Weights of a small GPT-style language model, trained from scratch on English Wikipedia: 9 layers, capped logits.
Each number is 500 + 50 x the weight over its row's rms, rounded and kept within 0 to 999. Layers, rows and columns count from 0. Numbers have three digits each. The size before them is the row's rms in percent of the matrix's.

# q: layer 3 attention query, 128x128, rms 0.123, rows 21-30,53-62,85-94,117-126, columns 0-127
# k: layer 3 attention key, 32x128, rms 0.123, rows 21-29, columns 0-127
q21 090:497535452442514495429402451514506496574488628499530538481545469498489495531467470559551465475458576413509540565427426548534494397525453502365478458510403460532501508508417541567514609498418487550498510543500511474444445542538396519515441511525531527533495498540499552541574556520487659490480378498520495514445513520426548508605480515511490440458509465563531485408474543546484487455553
q53 113:508516556436533562537472472474551579567535478491409493441454494459449530501470462599498463576469493555444521483494482523431480547425446460401592411488450486541437449460503542551515506414562497542526454413450486466461574477606466536455539504577609430472526524525488499472488469512532420495503498568535498525512554503517549557600460547452402507465543460439640603427466543477526558520494
q85 108:556513455500507549462492408458472493505368505528587482582544462530562432409414535522415509464460545368487519452538489522427505520534460508501494580434511563493516519544489559453477509532421604571502547499461514489503540536415473402389487548441494449537528452489493504585552486553516479500563521423568522531551395503547523447505454436494479436542519503421442455591560488535461475443560
q117 104:486458481492468585422499462444483435476467396553416627487512527484547496406475468455505457477476449458511536440552445493486485433541541474512481540411535469453473508489505504458402492514537397527480585609487554469492405501556534562432615443485407509454474435402472525530418466498480475448429506491430499459571571558434500507488551494480575421490468540518614542555511455473477475454496
k21 096:474515472493572488569545515485486536521546555481368493529539550468476536505630403508593533494541545516482507551527509510512577362522454506516445419552492398453501489517563392566507513563575595484489498507478569516543520456493550545561501507473581488529467471496521560472522483465543482434487509390423532577503576596440559514534501508408526454434445524545463503536432547516446556497408
q22 103:502423496598525449431549535519454498485569517534533478572545533450509499522439509456564481560505463510588495453516480562501480393588510579503420489572523439466536501482421562528516562387507378470499503582475467479457537557513458490496495477494479481534563518510450440546390419479616515420494388487361500576486471507528535551560432543435470458520536547487558531517444558485486484444542
q54 108:439435377558522537472540486504446466557520498439424502460541582554549498471459494486601607559490468481486476572522438452463456487593445494496479466520409478511526424569452560552540495442544433450477566445450512453572474526576520454515456528479467438516445483530556414503426514480578563524528547524514424529481469558452532403430482517406461522469480594514556543475521428369516540466468
q86 106:518563530498429462424499639435615552563423414525541606563509484465564481539503534502553532502564483485492528480521388565517461552466450513484503570383530432423516570521490459519529598436535486464477433490550534493474415558476455486478463515524432481496484415460483573505472517430533503454432508585523570482548438510471536524594551468548437543450498452488472553450471400500519446500457
q118 105:569566513558549496431515536453597534458453512548592556497567573529520456431452521471501506595555525412455492429538517566498539511534577490523442658358552502533405620531460503468519522507503440515502504544464476472451514504530502623439541531497521443513596451510584505442459522459501442473486497509531415511478555597470570505522549467438507477520560463529444518477531513540504437474446
k22 102:433456472543524385485426484510431507463530507469505517508497562625585428447518476417411526481598538550481617624536505558521446513454573533456376464484503576501511466421523450499543465519504486416484494504434516451535498522416521470531356543541515500517575530436472477569559504474493533475465507502466462580515484514485571439489434489458578521576557503520588492481542438503494464543534
q23 085:523548475545482446484464540487461367501487498489569480518505470559507465444479358485446536473604464452509581512499489579545500502515446523470500578514503490533558552562542536506504510560563402555359455354505594502526548541550487490514485414507487441556414502475457477451519526546496583509458547517453617562493451515568505569554440486531508521559538494519516577567500401539454503543493
q55 119:491506571402493542451399504533464490447503425547516377513455482545578500476468458465600475494526432517509523445382564438540559412555533523475419540467549584470602495472525501453520615496444540547489507524544484592506537483542478591535552489515474525544538594450460568490491506514493521436482525515477548406544531513525466582527503407573453528548504471447476469587533442469454606508462
q87 125:459495450524515518498501528494425453468487605576539491534450534419516510555438466454580459547536494456521515527442531486490427414428553467456528436541432524475535517535432410475499504466601559478458516559413541612546449533559508542460572492538496437561490481454525526467552480574534588447490498616513422499494583537440555495479596507593467501540513493576522605471424430458461547413512
q119 095:469534525612491419438544497510465562500535496554472488483548518454529501464477500515481551470537506505545588438508517537549385450514350477434541457475436600526526492476473367547500422456622399426502578540446461456494511567543504520495471528450500436607523508469493463492537499543407511503543497447467486555465429571437483535532544499488509488519374538490415490509494540503438609519484
k23 114:436567412468635440449512546582479451594521455548421562525494466511559572493427484477590474449467533438441533471506517513439470438454445479521541481518532388570476464562475497530476520623480491497568481552527477454480547516502511506464519501487451497540577485416463523479449511532487533491456422600426468439492632408503513477620534529528570518523550471510564484414518457482577527496522
q24 094:526598465495570467440504544459500569580513534382429446560462473461551534523506575525568519476538532417534460496507450589508481516427585471487509486603494557451454461476467475515558456470427561537500496549516413557535518596448500511479548483543472500449496453449484494538535540460526471507558613465430499586480465501488460473474485442540489375424494380511530575457474576598428474580528
q56 101:512469468576454572531464534520446578456468458557511444495510549606530472543493511534544561449450418468495468510462528560488514497458582493461444522580534543502575452487431485460456503436444516465481425477528444434571469491333500485535517379392500382479525576516520434528518513470598473468448454545504484495505465563382511454461513521578473403516494496500403530495452459549520447437478
q88 108:514614536575497469487530475490542548495489564556467536535508484396489376479477465551517506593537495409475464544605534453529490511445438589411481432402525451553507465444465537479574470384510488571528535543485477574472543511430461472481548471455587461481498514502506537516458526531513491484476436475509535653477549522522455558559579437534471507484514536437539527530342448483540482501541
q120 109:556529372470451516641585459526521468569472518567408485407403384510528478471552502551550463468360534447532473491517550410516501457548528551521514508483504465466549482567513447448426516579511432501531488489510529538537616520524472585509539518551532510414571460425491565439488538475526500467557457445476485520498473535470504423510519449525478456440502527504514557500511612494582525419464
k24 096:434532421458418569507469460392543518445464563501519509555490520562469484528536461566491460576496516508460587555504528453488530452514526408541438514452448539516527602458484535580519505585525481507542521462410472459497386588528486427555530582574425489558460415508475525568534477488444561576457475404520606487516530523445548606508515522484474524484435412567457504585548433483481509536534
q25 084:462487486453380504492490514502431530454609445382451461451433548585497447510499598420568486550601516600493505561468553546525524562433524440523499516443551545522563501534460532507518400371494519458463554481582452570499460544507503477531510495536492581423548516433538563442545455460521431548509525480512592501532551438459444414493501539504529519527505458493486549434571460510508472498611
q57 103:429482477429397487580535450530512515498466489517414426451428485523475501443534496441603522448585454595590559566642544407431493487473472423531529437515509485443508540502540487536620471525446482466493445460446467524484475513539425482449502532503557538562540560462542565553468501485519483528475422526557580451486568580474479511581492444510494518465433553512448507453455515570466375461509
q89 111:508499434450474510515481422473423557522529510456450507463525457529492504576591437563495476408499525623558513525505538479454522415545500442591464563439530554442551503469562606480551537459419489412477473472573477455521527564492504508490392567538499509449489488430440515564577471416527502567477539546566496472568513483479439484517568465504572523468433550518481470329525472496583437490556
q121 112:493572500514457573490614486449503509558480476516533552400583467494517493518494550517538557427610563569494496451538463418539519468582516436477524520390496469598487513405434497417466495443396507497435545560527484479489538526516498511446485560491563416440549538448504519508602518485523479507466563414433520509430536493461453550553497545447609440468505462576566464416460559543487460454428
k25 107:570476503590543472455550517417513482564514462503536505594510516470545434574483553524499517501463552482562477595496555474473531467484451595492453540445505559573410475551568576489467524506447463555497429481370530480514472444506456451427459413553510507469613438506460454426520497528375485455596516541491520512455476455510438561467538449569490536480587601519450497570405500443517497464427
q26 095:590420548546497520512524516497622461482553472462480400528505502480567444550522563542524528558402479305541574440503450468533520554581517421462474521562507459455565516499542529489523595462534461461455487481527401550500490460552495473455458451566559515565503532531504519477510490511548541557499487531558513523457519469529519560564509466508491491368525507447572540485598496438397587488427
q58 111:409513555499425521613463464385538567481520370491480482495500437358511566505557515453497472530426468423468495548506527512504522512520467505475511521471472421398565489592657455472429500483524543464457521479542561530461448572497404552431542554546516466467481505402429587510446524438464535485531479541565545385535502532441451515501496439500479559447469525513507520495480460501491537527527
q90 100:520604531509504447472463436433534455423484514491534404521495470453373580510528427508485430471550462491573455442498400515508528432466574472521540504569476565472481523618468458525437485570524487454535487507528545505500477558488486586409573498442448568501454578546481497490419413433396500418458537563495528546515555467579449492490544520600561539524507430567521466453526493527425470441546
q122 106:451551512533565474568504518425432474518597443520491516360491431513547572508495493529420543481455498513524442458526564487439489510452511525484501450515554500480371480526584487494407391457551444471488404521442374519492477417543547526482473556476479560527534497475463421548528613538509439533460515534512437472522511427518579504445394479391498494557498510451495590560455514506435454481465
k26 101:561463403534585408510515463463491488537530541481511556407558503497446562484525378426533479415440502444503590462573596529549465518538525567546544498538524548571513415506428452473467567520506442569481475527570467503435565515436500451524453483507486508486539546453533497432572589548464463507443548520484620449566575525503481527502543463530486402403575482499552457577471447484542445516566
q27 090:480454481508424469528488583526549455415427463458467504528525573523492338496493460404512559465468444488504487442523407490468428538546468489537519500479488499542587477568541549415491449481510471550447521529518460495552418424564454364515519455497531555446531465531471496574534424497406580356514528507534519502458479532483498468483432480452458547606447428439536459494460472569440435518534
q59 108:540423486559445437500518528556466484567520519410430467506514434497528390496406512511530566543460394502515516475465550482529442476501573576445527556471497493513566494546409534485502466555574517497428543478541469493546530436523564418595486483501512608544583433546516617424429529480527530420527501531471446507509491461449559533417448458464422479555468521444511459575494610459420540514574
q91 105:448494502500528518474434421490487499594437514553515477550426483474508458496362424539419530487499514506563562495453409534573443428519575428531513509437496499585462593561556460436565495560516475496601566488478414508492480495511524551564616450558576461483444516466574495482565429561571438455519483459432521459450422546491502419510511493430444501523484474443549473534495568515542493502391
q123 101:533539434455433440539527500525583473533520422491494496551561493487402483503431477435503523433483531451447525538465452452524477429624443503497578503526462531541523534493585392538417538476431559477482441505551458450559458491528471491524483474566437493478397461539549441515502537460454573448563487492419509556469467534537495454360518419448484516562373589603511538547450516550508435498472
k27 101:547456534452563616405489395485445517521568581532482501620422566436449488551470501449425531528474580554478445522526486457545527479496525439431531481518549608585538571478544473557581412606402530462532486434489522500476548560539563521462458549424536515483574508495550560448414486543571429527492518510575469542407516559475538407519525520503517514507492465485477507484533521545532474448502
q28 093:453487521457457408462469492456482547486530499469401552534425492535560584600501416479581436501594477505580529423525541570477442583557451484408497533418468588470460506521537509493510440420437491500463469527439472505471500633531492576503503419548463537497539578460510570538474562480522495518441520474506596501525517426493501589544510544474565450408516556536526512443423480546507521620513
q60 104:469440584541492401491472500534527587444539494472522564490414442598527565438561546447524497448519482542506534392601540554423539507527462452484542419512526469550499524516503554411463475470487474467513536434534519413490385448544502459522515432505486438423483447499567500566590435494466441481481588484480572491484562543372544574520479527479586486569381527501509570523494538538533548503491
q92 118:558572529467436473456506513443485518485494551527516468503533510511483512478458516438494576542606505514547586440424488570477491430433574423433484499551409398474506478495441556497535533433579400514523574503561432601563503482531544481540498360499526468555397526513570455427528404527481378486420500536510466469540552495516583541501407456505488471504484509486503575434548474487531461559546
q124 096:450547488550552468489528495458501504543497470531550487495504553459524525531398522427562499455556491556570547488479509462544550523447497608411492558472514539538533436476540397577510480527403480586482510504608571544548480457518528351348439486509462509583483442394531533493517415510495559479530609452480511466547491526491572481430447552416446484508496520549500514477556412468494467539557
k28 101:458516422465423466528570517551582516460505497427533444491448585470527508432463465432490501468566404489532508524529477481482579562482480469539455615437512472589454533559424522432467449513386528485497574444502419589519466457498440493502437427503500447504507487491577465423472496441470457494527330510527496454471514491452612522434477531461465531516538624538448534504505546469552431441504
q29 093:525534557546592526509582453586518434524469622535500620585520382501529521500609434390445565454494469562476423454519546499484438510451419458429499529488495517490450560476463569473524529433361499464497532537587526506450538554524513400516507461469437531568422554555576528563501426463545485534514546449469458532523524464439487458491477537482452529482497498482570476445510452504486515560464
q61 097:465499606513565560474484460514508492404490409475507538449613523534494552403544493331449525541468462503435510526494464419462451555472472566371548480498481411453562496449532497415538499465499475495555452489469543504536462491525527400495532470526498541482555506561545483385462502540501468474489547479557460427478521427500514606457446443499472573469548530518540538575508538433415575567529
q93 116:563522479507573540457458512501516452566478588475524447547488544531473500497517510532577445519458451495508507593515374410471462528490509540415499427443513525591520521546562511429563520449554616544465583473480557484516483436448577466400424464478543465489470427649557568536434524448468509574560507489477506487424552446498508533491490440500564505442530553576435465489477474418608507466507
q125 109:496545420431494477451457502565450445551555532560515461448492460518524472530516524584663517425545498530444434531485604651531541419522503583562529573501478566491491547446510505435451467479527577509445433488479500477499489554544443474526441465600472475454582472481506468458596482492506438398560463440512461493540516491430451430443465544514532480513541455516441481607550579559506488476484
k29 100:498476539506482583429571482444500461405482499509537529405460555531490519523476466500504504486548432543484484497645511439441454407523538492517464537546472517605569486517483594537536436490570536478442482527513402561471560531548505514530507439349463533446461490434412483516478402557465422473592519548464546517444590567474508561468540539500494560547482433451446617544469464514497473473463
q30 093:525545458436428496574486485437539477500452446408479490498337535486487473523529482488445457427451412439492523509490428552465416544604478557463529438571581521513430473515512470595458552473535465580393520448426524576533522470486550507509490516525502503571434537495435472485535609492510419491551418501570548524576487564491469490486439446531456449552533511491400582539476450533475453440451
q62 099:477493572500492535472546520474562585576416540489533470502467465493345473455506474487483605574383392518507496473543450494542546530458504509496499474559568510513493523469476463552487542518472600597537525545535491477457517433469519597527552531464600444529591467524545510433424533563496499465448486469439447375446493584531556472491521613471453489498401480518494462552460575479482414520476
q94 104:539527447498530499555457487522551471439566544542494437485467470546383390568547561398528446470544465555564450456459420489481489484435510471540491536542544514443475453480442610553490436400438558536466579557548479502522489481522610545398497577575431526496537485559591469457496467477474511515584587460502419558476562525458478527440440494524480444450463465446497564555508581467437450511491
q126 098:460469555480565449480486564552398606435515448602481475549476500494556587482526502483494478546461449479509509464562412559556475409457436599499480451417553508495404506493472474567511499460516495435514625484477455487531482563488568504578357551444445502469518486447580531540556521483527515464588545535499452572462484493394492476458532488501468506593537493551529491532618491503521476438421